Each number is 128 + 32 x the weight over its row's rms, rounded and kept within 0 to 255. Layers, rows and columns count from 0. Numbers have three digits each. The size before them is the row's rms in percent of the matrix's.

# layer 9 attention output (transposed), 384x384, rms 0.0884, rows 327-381, columns 256-383
101:192175141104150114112133077133141115116098111089105216156154122155152065095144094137155161148160116110131153126162075113163177178167105180144133138129139076158203129139180162158174127126151154161086157100159106108131122119119112069104124140094178106154096100118096090087186124111167074129102175117119137138111148142119087160101090147161126143187132113120108130145169178101117147140116
098:133066134125078164141130141153090105142086152144070116128096112097089118135168111135143181157146084115118080167160099130145176127156081135218180117096154086118111138178087158109144137124131121111083161141184130114099154171164117056129132133094113121163079132127156104127182093107152044147129115153141179144145127131127175172150115101139168122156139131176145171166118150075126094152081
104:136160146079168125143087123102129078087064061124214142159161091132140049176128162175111130146127137177139124115145098113057149120113162131075122127090176136154163113113100159095147089182147147160156138105126118085112102123117136106084108087111113147111113165177167098074136061160142095133132179120080142090132094166113052133086117127151193177140134149154168096174135099091143110173092
104:146078114150090204127088085122101101166141103216169165043166128102122112108164115125156151166086209111128133133119133124127082146128149081127058179122115080158107155090112140118092177152114088138084130084136153179075109117102116158118125129178142091093144140147181115075134137143133106105073128111084128192122167116144092068088140161066112140145177154125128157164106094148148129177131
111:124120158140144117155069120069045174168136101159135119140067135127127160126117192190135074166143109168157157159139113099167148115180141106119118116169120132112151121147128171083103152145076177138132147118121118166107081113132083108152059138108170158053067092100109195138144101103137107143082126102205120067139126133132161109174126118109160152112102110169136149156117118106122089111128
098:148130153182146096119106128140134133102080180079127093089116129069096086146180127148134112146103151208141121116081147128160164111112169098064150135143102121110165142185187117097146176099082105149117111118128108148108072116087102110081154099127118087132144142156096142127110128152085199154148144134071117134140116136037122070112160094137132110124164119154104097072178095165095082113105
101:077160115180123134148190114073122126133162162166127103116176140168124112117134141143106105160137148139096117085121128150159098125152133149180090113102100131158100095121144149039130164069124190088174169129127114158097093165099128131076229104099122070152140130171201141134123171086087109114139122116149086121140120143117136116113105113158119146102146069123115198123160181190099072126141
102:134104054143115111111107157162148103089104095079086137133157078074126136108092168165129078127164138130136094108153031058107196112142148092122099145127182124133129124127085139124120090093132156060108140091099142078124136111125153110119120142125108126122146129132136124172128141083175157098094125126136134114104178121077166141119221116159078121055148125115128066121183128127126160129113
101:173165150153118149134192140116121129147066122118113106102105094110126132128152124163215109172115124107075061135171108082165077179159154169098140045144125137121095140093164126161073151123168103138202208123203134118145142171104065153157128118142094089138073122152122142135077152115105140163177192138139190106203099125129104102181104149170139134155125113118079105101100137115096088134180
105:088132132107086170135072170158110173159120158142152104103190157109110137157128173120132125099146174118130177162111077132130128065106083107171164095114168138097110099133139122141100123124094136096159109083139157115072137106170142138126176148225100162133112159142058118121165131163125107106156125137071118200092161104147137164114149135148161146129093140109170127135133101094137134088132
102:134133127145096165165133162124071074136089128165130209098139187212096124098144138107126111094132134175117087164147113116139207115144105125122109098128063156173155164174079113148163174109139112147102120150141166135122062160121149174127126104129148149120060079114147103136154055136118087136134158135113102090149117078125148130107123085149142166128060097110122121148084169093123189182093
104:165153157161133127106170133148131122072189126091113143065099116104140123156118125104224073129179097111096095071127119159103050125180164113134110131172144146141144116154109101137132129184122107091109114125088135141073146165134160170133111082123177100082113153123133076109067130128144171177104148108129129145117120043091095127123143143131110097155207094125136135093115155099187108055141
104:173136127156029142132079172139080073139162160116129154156112198145149102170115119102129184103079167179153108139132107103151104124114056093106158141128138155207195082105115148118077086150123156152117137141078112117150183159146155096189136111123108153056124166216146167089151143124076085098165102147150138132114084116158147130182166136101197096143131082191106104100093154122125080098100
101:173182157106105150096108124059161178122110081154097133094128102139137085148102126120166185139147172146178160142042173093179142100106156135132128130088162105146202099210117172091108101141163119103116062126108122105131174113112134121155108166156099171086134195191080178107125126117108135183060143135131103102090091102163105080164141113123076107142120107131094094097094210094089115098109
104:086165159141144110125144127123093132155162092136154171107170157161138082126112075127093143108078161134086161154193118132115130145130119091085103187111059117150134106111164151114118141130145149089119140148134124116141156190103119117167091108180144151090122122047097049127195125147095165149119168109105086128089170194113163153131115081114136076186157096148087100125083154148135202145113
099:146136079168094119118140129158170186113122204134083085095069101095168106121130144059134086134146143100144077137150126114150063163109115142131075137103158157086145145169096117162081096110124101192127146081112143160134122166100143133115135140180099107148141158123164122119083138115128132135085182087214120141158106111140142084119164098089105164165122126125186138125095158113189189107136
096:150173151153110137085165124236149061179129130080071100161108144102108138146186129117143166168094118114117101083106120102167154120148121067236089164121130164056140173138091093100084049148175133107138125135135063129121110130071105086158134187126158111163095148105181109163172148175136105123081127115101126217111113102144071089123061097136103052080101123126082119135131111132165146137083
100:143098160120144154079132149165108138113105096108110092122086152073164148164081096077159133151102113123098152089152180140137131084059099225132155106183084103174159144110107114158121067136123157140150123095109099117099096147133072118139174162123150122114163076149086110139141099059128101184118179135122136101182139115100121138124130089142178121173113111119181143145081122110119165120091
098:095104176170075141121119126120102147147127145155072146077137184114133109185091106147104116122050127139078125111038085140083121087150136119170122123134121165182141148133116146072161140130179117128066075195114134150083084137096151094114180184132166152093118198184137069109149125108101090102159097084131133168121155090165105150107173150108112153117107138171115160137106140120122112086145
103:136126140100103130129109149073108087162145133137148183154187102162113188083175128117136113120160101135216112198144133120122138088161132147185136135055175203118155113175192108089114140101153104091122195117123127096167116102123153114130065089097072098111113142148095071146142122207155050096081129149136131127094083090145148126136143083154142122097139134118123136113146131167104096150202
103:152176097150134115154163109136153079113184164151104098131201125107114109094135148143137105156137158133142075170155148145149117133151116100112197166186162147082097078151122118138111122133132141151125079195129149149098116172107086119147100140152072168143153200145134106078142169085175199115183090101169101109162157120111120129157120113138070126117126126144154081141084082167127118158174
104:149221172171180208162109080091156098123136131091176119094082127133152174106165124128118109094212155135129084160127120162160213108101093116147102101115138172134152135097152183155077062095166080089173103077139098116154138104120182151059113172130139180163106116204130142168130146146134123099130116123113142154159090148085116069119180110171134150134117151115119148128113190142070088163133
098:150102103077106161127131124168054096119128130120077110144084180132168163102123160151114135136119084126130124160128104142068169117153136170069129130170148119140109094114173127145069148205113076122094076139130179141174134113149135128117116102115141139194128073204083089139201125152144153149134032132158129204130125163165128130132155097149110136144144127123114107172174122146082141154091
106:126123115108111115126114036111099113134149169070213147128190171124084118130119153125192154092118148098100095191100219104172223133148127081141159131135115139081091150134059140193121083157157128175135152112128195098104131126099124120117100120116169155121182125097126165211137150097088089132146129138096202119130073130054165119123126165171131168125140108176168103135183122127145196133130
099:143143153137116173096077146131149138153116169125168145179245155120123132108110148089101072086180131116099100089122139163159150128126042188134065100159111138112137101106123104143116100106114137145107153178149129183169139157127131098082082105135131140082135117130112159135116146109124125088157108120104113218134129150113154109103143127150109110095058161129127081217125133109162114133115
101:165192174158152173131159160121055159106144138083105183129057141121093082191192131150160071110096130105169086123136164179107136095067145086122169127146180150138112118172175088083127076088139077140122093166155113105142152088121132156129123127194115110200131138118131130132103087106133116189196092134147096111069152141128148085145128121130178098148117134184133148119173134152151116143148
102:091014076124136115153135184142131134121104137119135113178109078099123166120100132146132174090166159136175124078092107144162109190123183096135092126191111154114146092115128151190127088097153187223114136091089068128141134190157072114115119122114120104178161099122158168100154152134147139178153124085164148132072155112087082079145142191106114148155094155145140151054148197140186135165171
096:130149118136140093094090116181102112111122181098158148162123122102108089167093126134100117144162181095146138137131131149136168189143043133104142199142118154086126174130167120101093130105122131160138100147128120082156107142124093149152104154182103203105078116119122091133104150087156074124146186074164148155127113126136142129117076156156120076155155176135118170109102121098198159115142
108:124106147145138094099142169122079114148091118109157082186117120108180152088090150125096152103129154064088100131102152079088091072100166140168163129128175193150172166091150087145181135154113091139186115084128121180154097139122158109081111190140151123113119115079114133176202094121073153152157078113082050114123095164164116118151132124129126156100107137100067158206134164086120063085129
110:153152117130087112081115181143165133112152075147131102080138112185124118125130131142074073143126106192135147091179171165153080149108105153143092139089094172093102142109125132123075174150178186167093125108141138165166152192127123197154120118142116121152160185104103124087092085139141090131132149178180090188155109160080147134100200093068116125136162082154174116154108111139160193097132
096:149069103171135125107117198130189136142167086162180081119119139126122138092100093141117102195122098148067146114102141120150180065141180181103166077140154146169124123063097106122125079107155072123079147091152133084193120118095102165130182101119095140145116114125161111099108132161145159169173218106109098134137143115124130195091074088145155073092099176180152189074116125095146113161121
104:181149097094116214069188109127193103147205164189159161140083075193131105135140133154147098101108174160147112183152124118079086103168152136113179062137124145112101153149084183106114102094137130144171095105165103122076166156101107135131098115143108167112168141117121143147139109158151111078184095155108167138143163143079152128103114094094076132108113086115154074098151092146148175101137
104:184088192084134072139170156084128200102134143183115145141190152097136169091166126120139170082135142125139116116150112151156156155113064118111135143137097113141148139171100125119142121129150203116116125142166104132119160172079114114139082090143142184147166116071139182065158140186131087125108178178119134113071150125122134130103175096068112095152137131117098153144137070129148143098112
102:115142073164142081158146109112100128120092130149085120160191143146088186112123073119057137114081113100082152120139159102144139118128110140116075145109134057093112124117113086075144099095110175133168101160097133136135099066164094077165151101151032117083131103153149086116094140152102069147149146068149166072106126139110143159129116144110099087095120139095121131141130156121054041093182
101:103189156136076120117107137173151098121139164116082096135148095137173174095112139144081164074131110118067042137146079098135096094153108127137140148143114141179173118111158136135071129113104167077204114136101122131132098124145126119098156096066109159166070092063104176158107151098163122135135142124040180188144113089128154131162144075116112154117171093150152145130141159147134097102073
101:124060172114117183091152161167114117127108103094137154126141095192116125113040095105087119100080139152156083121198140142140057157122072141099091085137135121118121049130125112068112131109202121074127136172085114133135121163110133096095142137158159162137056102103159105207149080113149117176117145106146121098130078142107149138134103128136176151139110115107152073118123117117135164171114
101:125136144137100144110154144125128099153103189117097108186135099136164148124085154174093173076129101132161092118141135141156082124099159105093115134074116052077193104148103175118134113135080125109153176134100081101152137156096148197156093106162173131124137076132111101165168119069122162105089076116116075088085118118172204154101147151116137121178137127113130104143083051117149166133113
098:135171167143151166133114153138108087089128102111185126144090074081095106146125132179118123123114099093135103129187087109155150165190097128092091115149106111118160180143126090119130131082125112158134104135194099099139134144138143129111128163055158169114148132158158194101073157041140169153153118081074122145098154126181115160128177069066124129150116120147121158088124154192150144091148
102:084178119143153095098138069122121178148184165140178116098183152158142171144118076121191154117108167067107110121193152171088115097129148095130110169173064092117123122120147184141168181126129128095124111077082077099148164133150137184078188117114144110089156124130127120120083141099161081140157155140068147132097074100072121147113162108182155124168142174140148184153132119147149142154158
098:104123149106145124200132163108117112193138178155190177105091188139100139105157152072180119069115245045139145101155131157131144150132155161176110096100097071147081097099081187102146156165181101150101144049162207131102116154073125093089144126133129100082119123155136118082157117134186149167125087171164166157149179132155147173159147171089134098106082089143118154189082089148146124119106
103:140122128110154151136183104143156118192109153088158138193084113074091139085111103162188114163081147130158166095144096091133095201094050121115173124075097160119154141112174124150052106094174136061120111147122124158126089183135167101120128143046145171198112133127135117174146147128097140157141145147116105129092092062069100107116160177141120097124170176119126088147123178122131029087133
104:105102085115165138081073111137132140165120160107111123114177116156142124160157113112196166118173104225125095095109125131097104135151118149108112138168187095094081084151095143100102136146153189108129164156148155090132143104175142125121131181169135099163094161142107160134089202128039184157046133099109063076152106121113122200124084186167157163197150136121120100134114117107186104128178
098:108128127157122146127123149162200061111127134128123096128080157146109152128146137134110154109082144094134127113117191131084124203189155130074167086095128117111142162103124120067113155128127115089159166117101124111111103132126197105115113139113152145138151091175142099142174111116147077120108123186107104095071138232115120114160168174129138112106093140140166144122118115120078172118129
098:144160158127109155088161168080170132085120174123128167162179113112134113124177134196092138173122153107123131097101103083124137102082170105187116138131139152148073184171138143123173098117142088147118145081104147107141117143117117136107147136126127160077106136162131194153185121118145118068129141147146151115113165123089140096208134102137092096145169115111151135185187173067096104112075
102:098166174120125063141087120151101125174173097154136065171161173098135143155163112146098079145071121173132159160092101077160135137167131093102131097113160133105116075094101104127136125100123141082130101104132203057105157120117095146090145158156138114135121112129130123122101112203167148162133067137135121163158138151104136157108118171191110133166132083151133134118146119139116058095203
105:098108161160161156165064134194192132147102118142073150095105124144104095095123141130082192134169080116127117141127123133105141141145160123114201132113114145083156078143111123149171079172155143097101092121145141148164133116041118134153157141131193051119138164081147104113160138168093121109133109150128079136125108135145133156093125048085112161138152102159166146124095096195157156135165
102:190085151094116098119124118110147113138070067119085116122171059141095096135147148053127188142145142110130116112133173078146145155133087084081120079165193085128170079137107164155150105077133134139128146102142143124099124127102115141119108110136089109155094114135151157129144139137202161095117103145120112172124174079128093122076184125165108114119103133120087128124167146195174094161171
102:051113107159076151146133146136140131140134118130118070097159112148177088146173123084066171120132128097075143080107061119103099168125103136091196112148167113082110119134097163145054126129100110144133149148076093074149156102167147143223155099079106136166134060127092158172126120108149143112233060111197063105147118083130113142056139158131095088161151122116106088167155114136143207123071
098:070075085164081123126104140151080180167172167137151119203111151124110116106122111139158177085131074139162071213117128175178128126111097105115164116145178112096138126178113191102143136131145195138146176121180084158152211129086126117154129143118171109139108092068116087119145127154180197153137149098134078137151111097096131160182108157129114134158190117128084176127107107179105098123137
101:127123123145134122136149157107160085126105113140161121151134167102166190137171120193118152107133180102120158165091182139119176127140097107152160093124108141171085097162111148077135102126184127162134098142110158137138077147104147158165104100132100142105103120106200152078139129175117133177197081130110152146133157155137133127141162129149111106117088175144116107113052180144150140121064
109:181094094111099100076098122115116129111155099155179113138179113163147113125120113098161131153147103131181132133102112133111181157165162139130108112088150122141087102140155118116082129168115089101190155159121178078163133153157107111163146156120132154117106190071140123185172154141056159092117158171129164164117100131121052155130147153109148175176137113114152130163205093157128183088094
095:119105135149134165105147108188070089138127078124160077121173068113123082152198110133128241073091147103149135118118145093095197106113071103155039138124108161074114131131138128107162117151123120137150109093069139171110123108137169163163126140150190143072143082141106117071076158088118132142178062170090105173134121165111145143098137132113081149128104162155131109120204105136129072159121
096:144136141109152091148134113089129135131129142160131142088135121090140178139074120094107092144133116200189092131142182101146181136124180160130144084132165164106141192158089147180106141182138117050105160142104100148088166096169104114097056115101105109153088109063139137150085156117074144146115084137130185125085154125181154168137127121132167154151106116114136162108126104062155146195123
108:144101131080108054151138163087136134107160128145134196178241087145139148134101098178116099094128136127165184137163088118171181133158075179154098146122155145125196163159121158124105126095148108074122163162128169130117134125104142118149101149111115151120145161159099126113169081133200125172116152124164089123129140163125078118124117077160125144093113173112155133106148157131116105074187
103:139118189114170122123154115134110126144145119112151104158158155134143137112098137104189143188137143150153196140158116184134098116165147147128125047141177112119114224119096121166143164147116105157169118067139104138067098251151148105107078124171145028124130137124109114095076098069183115112131159091158063117129108106158116135145122141119114091086096129135122143114103140099140117127117
# layer 9 attention value, 384x384, rms 0.103, rows 328-381, columns 256-383
109:138164217173016094072105121165168144069160170133095149110116105065099147133118117125102159142149119115104123106161107165087126070136153099158201122151226066114202064148098129120149125075133120184087110137148127099148157117139124078094163075134128174121105087116175104142137113125137141144153107158151162102153151132167151196159080139130137159159110120101125164148125146087158116090050
109:166154119166133151196174117108131127132097048086123090090126154149121152158225121140170184094104101095133149097122145192126148126086146123096112157112145161142160035102130126114167128125202109120134120122091082192123148130147123147109091165103140192169190099117095151128139153168124152141144154080134191130106075134153060127140128155127139183076064157130156110111124139115133133163132
112:157109075124158148089130105150094168153158103213144089091150116144172167155137103089129162089116162155110135092108099114104101184137123112126133179085116144119133184127181125125150182118146074167116123143149114161162129112107144131186133172185132141110193128181122149062182087116090087089149112123119133149162132143154101140101094177131055125164143137071119180145201174131175111141133
119:109054138112102136117141105130099147140094117214113131126142125156099148140175171154072090152178106134145166112058163192144157101122140138081092170188081098191171139142090140108147139126135115123163138111164075153142095176080123085124135119139166140100134127104163144095122100056121135172138131106171110103146034119098149099140117090141154124146095133158117193098111162156118131080157
102:140096131140214156128108153085144101096106188082139069169140143144126147093096090145165141094130167140115083175166153128121145163117131130121123157143116099137088161144188102132176126112130059154153120132183183136118137090101165140116096156124140054161139124144126183112152090130166147136149096120130111100099148076112084164196156139138158086099119130075152159124101181114052119140130
108:085129094136104163084115081110132117118129149153154136142148136153106104111143146158096172165103081135168141115056128136101083144160097151129132162097175146145152106111151131118154124138079140185158131163110185109188114109149104059079161104104121111131144101096149133148135162121104114101126046139135154181134135153202201152080148118085074186120142122091088183088160155156147060071123
112:138149081117151137142144184161116151173151101116086150092147147116084136148122104182155102120112102133198106097124162147154149156141126148154118102143153098083110070132135110173097089111132158106077149135049069114147136070173129097126143107085106118164091139120141177191108118085117206120112086224104136132084136169120134106096111115132086120115154143077102136120183118134123156154180
110:128168097097104141119117149083082137092106193092119144143125113135070073149208100117123115155132138072084148104157086127124125152131118072108148093153101142142086135141128118120146104118100109097181068135092136131173197211105087153100110128133134111146085112107149117140082112096129121147163137121144151110212113125123057121219096117076124089147130157130122149096137119068102118137081
120:103115088103130166149088095172134122138136140101131100138194152182130157123116143195199130089105153153137133121130112113072143064100126143187181108122138113078101124114097111145090129145147145119129119112152151078186116024124183148125136181125129147138116197131148138134165162084132114105153143068096078110102164139122175182094143162163125151118146122132154115175134085076210103141130
105:136161211134106064113180115117090133142087100102061142095123139165088116115089113093126084123142108167156163200160102137161081120131099159075116135155115112167103149093172182152098179133208110117161088147151124111100155111093118145102121140124163135127129120106121104155130115145174098232110107120175113147118142123092069130172110074159163155163066200116095196096115100108104105148135
111:125140111125095148104148110121100110068141156082098109129144066184162169119119161203170080096079091102167112107179138157133127200136167129091174107166086175139125128136105088093123069132133044137117107099114155142115114197167184131156147098158125067096150166081162140130041096049086096116125133133133135096161124082104058121116169129133087098143167115138116117079159170111127169095190
112:120143119110147151162116130159139127098108202065097157163144182079173064110129112138191078107142174180129129087120166100147131149175080128051098109143078196165089121131060107083153071154143140145093127099091164143146155114120174148111110149145180144134105170159123098070119187126149104174188097099162066142107084150123120104163160150061182189108138081144138077149024063108114098066110
111:120085161090047104117105159107181150152115128067122137102089165118131149176144111139180129118151130133174116160077128139123134103090112091206106108104116091139160111152174056108132140109131095106097095075143161154123125129153099051093111136115144137073146101138108139106180146151137130139120150078134168122036096133151140102207067110156131089137089050150114168095124174061104175130118
116:132175125105166117151147108108145074181142125120156156114087130191120162091131143048147133111112147182159136117115180130161162154112148149091074117132114185140084146169140254164145126134107158143177162155152074130092151170117144132122112141120121172145140145123051130135177202130094139119103155132139143168148109089085134120145173156143148101112151140127048119120060144109154156142103
108:151153118108099100063084153152120179127108062192127096107167111106133162150139136128060098168092113198108080183109135124189110124141136123089122139157149137143177150055103158182101115116094115121104120142060125106102139162157064139124148165091086133129141102081066076182080070184159081133167106183123117149140112121099157073132130122112128095116143133130075192124117131144122151170184
101:139119126124124125169120136158143149150095152064072116156119122092148117118100124043167169147139121119137146072145116101086086150146128086137166096115117150145116183167126129096141095100153135053077113138186117118132135078136140122134164120191196147134130145133075113190138139187117108083107066106129126175074073066083053143142088114123115161114186124110146137177103133111136193155133
111:112106095166062076069106093108096180090109099124142114106100119096109116131124050111196119165150100106147218197147141117144213092127077158156151158130103116189164187119142116132171080128142133108168104109160201148122116179109037095122151099122141128119125089138116104138102075153165103173081174130145160159174138095136166122153113138119163103093110070139115167128083170078128174112188
095:123148117120149095118136189099050095112110194074116113064082174116147157140091100102120156097103116114123179127133132092084122052119109106152153126137146123123156119085062133107127145103149097091117110153083092106179059144090104057120137199200091114122167163184110141117101190163115087137164104066132131172129190123159123170091101104147074120136119156109098198076108151090150131131096
116:148103156137134111119149195179099145108118112115059127174207119124122092097138132143156120117139126151081135093145146134137082105133091114174108095108122185083156111143150124061074165137168149148140141101142106135155153113100147129083115144058117138182124139102129101133129143114132177113086026128111140089120095213155151074138116126146158132176156111110157168120144162187150069094125
128:115161076068134176104093153140179067090151085080163101178130119162157107141143168158131183142162154149115079159126188104120144207135130182109092106148129177102049129104070129160117053158080149114095082134130155130132096098142158170161047127080132126094110192120192140136145155103133162166127086154131091110109119183103115170146179166136085126145143124114169097088150124129117091119088
107:162117174161186126099139135141106076128132159157104132099176147125146117129095117128141081081128085096123128184120126132169162101129102158112156125104127175133127105143204107114154122141134160043101096123159097139155137137067172121077127150093156151177098143141111127156136131112163148109127087178134058167080069139119132099107154092163154158103113105105121084117193126172107086044121
101:098119227114102159144130065179114166118124126104117158084063134100128104157109116211051097157139109095147114187163165071129138107101140126123134179138178069091103062154153119108115177148164138145136106160144133169144103118170134174108097173101162173186121128099176103144127114137150113158165078132121070123187109137097113143121133140139094069162102168157107125058113101130088140192175
113:101176176117137109130131092163071111132154127083089160144165093153073146151135125180140135113103117115108133113103174093185135121144128155082155150117088118085158155117095127157138137110111138178108124130095152087118093122108116103140137144117161136153155161170156100189103109163141114086138124124073182086095073114144132171173082132132159169161100104148182182173138097097133161163118
103:125084101121066161121080130127093160166031119149178133083176129136128059140157129102137147107132139126196133088137110168091128159098115170126118145135126180128126111125086134141112126146105145096158167077064083155194137124151126068118095104154102120084126149149118160129144129091099165082087086193187122141101099107156204092084081097176153161134121155172121072124147120115100094056122
118:139172112090126171192129166099146125122092066114121101118061182100150102167145113127169136120102148091113131127143151187074176107110189078186145130143133127141144092180140130117143120077172077103148085122154119167092135092181128107106116075139090145122166086110107076148154080114130124153164060117168151160089146072113132091153115086165117148104137046113083091166138172131155168102080
113:121117093114118094170148217102119118127169078120088133102141086139156143150136125149082214146117165124167112149140144155178093120174179108133129116166120103160187112181096173142106118109116147147071150138086115115116164131146104079183191124111136120147130107155137192100135115136178110146140142147156125143108173145098206129115133081072112149165096097133123108100131201153147159179135
108:070160106105133120175077143123127131146103125088123136114119152091155161127153109108146103115161151141139146130172183244141126155102151100072112139149100078172137188137148142111097077130186064115148130139141153093141102182152088077135065136118066208118113112114126184162106155149085102141220083081158095148114112148134129132115093096174123116138114184138075070077153140169111184094156
116:110156112167113146109123158083047091096065153137159142135152152125110113098090153149077165156125121093153117125149163085127112091143126130140101134151176186158165082146148134105140184111163097091145130119158192172140136199075169132092167165154187090158100157142198101180151049079109141135165109094150118147106089121153121114101122127123129159140105141123129130163107146100091130114143
119:132170097125106131081095128107093166130178091146137088118092112167159122163142092126107090128141148188156132117144146133130165099030118148124114123089133191082129092169097165143171110160181120042096130155087113111124110121107155191189099126105086135107187124103112088072075119230076114136128201149157127157141137146134130131137134103127139146132164147147125091128150125119137163083156
099:133109084140113095132127173115136121111115132134137091090153096136081133151139135124164176159123121144147141130125153146165099060122122109099133152105071119183042136066108102145148097126105082159152105134093174151151184147134128131069091083130082185097173114127104132089102143146124139098147131116139156104140152106135137177098086151144116158108127181140079117106081159093130131108070
119:114116127108090115147181111034129129167096112177106146055106163147123168113139125137129137126097123133142121160107116157157108088092122097151194099141125091119140146156156156115104128108137124134154123151095124135129152112142064170037091097157042120124192107126093070126154094173113094075169122104188133176124148085127100065150111089177139117120136128144088123115169138102171166132132
113:137161085145113116172134089137148127136095125187168166153115165098112186125134126074142169103160094174132130102169167157169066132113153116077181168132087134142188181139135170149144131138141153068129116128093132053075105090181145102189131081117099167133096126061141152048132093197148081117059102189102165127092134106125077118089116101166114137149088071121106133107101097151134155061137
113:086155100143120108128097150082112088164085152125068083067118165113127159119150103149119139106107125092099082112138056173155128134159105134161158136096100094166162154103072132152149164110130121131177109138123142140157145089145120075159134136109081162045117107138154096119075109151099153151199113099115115179063120137156133153086137124161146147162054161050125150185115152133132089137131
113:072143206163137148153151156169098154104156153118116149119110113085095133124155062181124076142149108113111063133096085078140197107082136116127124143172149134130132099129131064163170166154099095055135171133088098126100096152138090119126162107157080096171103052125144093143051143160100121135166124079084145138172062141148099165158096115138141142129115130175108155138170125153142141147140
111:097127186073071128105111130114097138088121110120136189087081119159082129124132158115101108095104117109164148110148105127097166101145116092113140151101081127136166121129093116091156163106159106114080132174159094095118161128132065118134177129151167160152129126113110091199145137113096144141090144065120123151145149135173110143134097117136215113115100140150127198098148143135127160148064
100:097134184090095085086142106115109125152105167083155149164124106077118165118159138102147118139130124116167085136138134098188082115193128142157227149081127033161157135207124103116087191104098107120110115101134127097064154158148148152113105124219161126086157150142085133140130071091109184137140082069169124095103136100130168122157169103113091134212073168073155093185105091127065150170134
100:148123137107105097160107081144118140114162144124136105202116123150120172097143158138143109131150123167091103107136044103180152213122127141119103109177104123097137117115162067171221064092104117129138094116055174144118118133141168134054075147120118153091094152137121149105121170116129098117099077084189147068094104165146169128075202204130155096089173113100118112087132182133154131103131
117:110114127164143160143089140091119141083134169197151057112130126193142206185204112119161174082102119121129102143131123165108121088135160119089129134108067141137187068177142127102168190159088074082163162193145129134019097118181121132100098101159100093096119128144157110130084094119123078144117171130125101172164143077085104133129139081172184094148110085145068100160162104145187150070114
100:104130100153111141138106127192097124096140129145094184154114153166201150123158146047163096150127196131107144101126130080127111157186137135146163088133112098101110071118127204098146137143110133108092101128148160118121142166121189164163124116078133142097154162141127134112107125122184150152134126133129110164139176169141191140122145157101140138206078112124123148140131076162179085143152
107:143143180094132128150122139191178122105114153155135095179168205067084129134063094195159100183123141148148162087178124117120115202141084109103160091145140165133088174138098120120051208096128138064119148167139112098155130141194150158103144106074128134165064179134147117129114132137125113096125140107121114144139112148138095135168138149125175094183127095153162146143114145095137146135177
105:165093159119077140062114140113051127123162138120117123117151130144114126100126102105139215183166130186178175153080152140069071142127087121097137124146120100121116184118076108145120105177148156238116111110187125114080149130141136137131146123126107100095068124118187095151091100100080140110120152103137138131084095111145128165171134183118150117154095169092161093154108093135147107173149
103:098124120138094109153143069103152183091103134162116036125072150124121138146178083107127144114180130114153078123124149074088127130149105081095182184177154134063113120116095128101150212112127088132119130103119124099132125141164171155123144107072080185154146131166132057170135110160142100173190114085093174082151088152134131155098100090144140128137146125162106064179163153086123160091163
108:121206163096111159154128101064136139136188170086094143129159163130119137145176149158127145128073143118131141131104155133173093140148196128121119175090160074092124147143163086131104081086108197089110109104087169154203075106111103086142106168131112121136073119122032090099140126132141160116107131139111101099101114149052112098152135108052093115138157095069115116132143162158086101101134
106:110102170127144077176082117119108132123210150143160070124153098109170134162167162142156156101138144110153157156109099143139120145083139089114117164106158083131109096155135147145102101107110102149134048117110133080203081109082057151156160144148168091132150105162130189099157076175129128153128038136144124114136118138106145155024111175180120087107161118133154125084141164166137132098141
117:145101135112120114134085112169225111164132089129143166125113149119092122106150118071143148131189138154146137227165148128150153126141164143126140138124124124127116067142085168153125093131101099138117128095149117118097112132101125131143107160156123101171153121123117137146126119240057140079137122152134164139119143096147125197126118130136120157069102130158138135092049095142130197111115
115:121080199135107122173073155100194138165099119099140136081141129102126083132195133096086168131186166106178134123130131133147091140112109219113135131089135089086164105149097162100088119108158125097060150091121112116093103106141107114112114120172126073158126143101157148106134170153152152117113097174119174107109128144138138098087118122128111085140108123050157134058134125103149140156121
112:101125121111137128166095162111157138230129109126156130129104113141197116146101122102098133152155082103179086176195118144155176143142163143067189053117182123124111116149103128208063107118139153125126131127146100103160136083149143097122133092151117122144178079117171167155151161099129156152189141130172123094100194072122149144052150121106080118164115160124115062122161101102147164188105
112:124108178170112105061133137167098167115150131136120126136101120110105172121138068175081113101130193092112100174111106163161138076074105104084154153096149048143146131115132201129115164075098120146147139146149097093141103145142099119096171101086119152148086053154181110123122136159203136217155135110156137146071118079078120174204119128154074124175102120120120126144130095144106148148112
107:115069106136125074115144123129171092193115159095096082089093153083163098148141143149067182150097158067160176144117125169152133116148135106157177097169133107174111041152153142126167146128186135058177092132132135147190125134128088137174127079134120114149158107148078144100134195169100098179189095142180074123115110108120121159082103181130141136115142198159136126089115149126101139162134
120:107155098124091171109123133149112164072126130142121092153172093155144194130132076119133173177151125131145150102133138205080085133104116126138091132101147213112137117122112079093089138133075137143157165119095094123086162113093133165106083132137148143136138155100131175146111141139076129102155153157122123101118125148061107144123078112147164173119178154098138080134128142115162182136109
105:103116143086168075089160113115057122186143142120168115173179157147141091111115142125164166081190120108140112105153133057077120126117141168093164132153128153096127140092079126120167113139150152091091133090075152118141057134147136159158075202184193069126126125120120127085189120146170161099098109145138099142103149149086177184091169138085155094132134120091169118159176103109159103130156
104:124097126087153150082202085086084158108093112152124139147136072138120148102135097104072139198093135188123143106152168100103032155137117100178074111131104194111131155119131117088102120152147191110097127116131165188082131144125161169118101116066157137121072176146148113159093152086105125153089128139130138136105150161154149140147165118069182143164102084131106175158136118092146097173108
119:146124140118084113163131144118097094118153090111137230107120152125083146135133139182111128123043134101169195131118135153204164145105138131132088117143121112118152144154138162098090107089104142099108160139077081124070110124113108144138111119082043148149119097072130073125151082125117162131143106128156168144075193151118125098150103072110056119137106152069111202128123151132056101052151
116:168136165158125186143192065128129136152098129156168103135186172106153167103092143121118099098083117085146180080120118117129123083096150156157077066106142134134124153113088153145225118150123135113138169166128169149084153116130189158101130082144154111148123132142167121123121151129182143081090187152158118128172139158126177088173098118110109122132129145159103102113084170074134114137095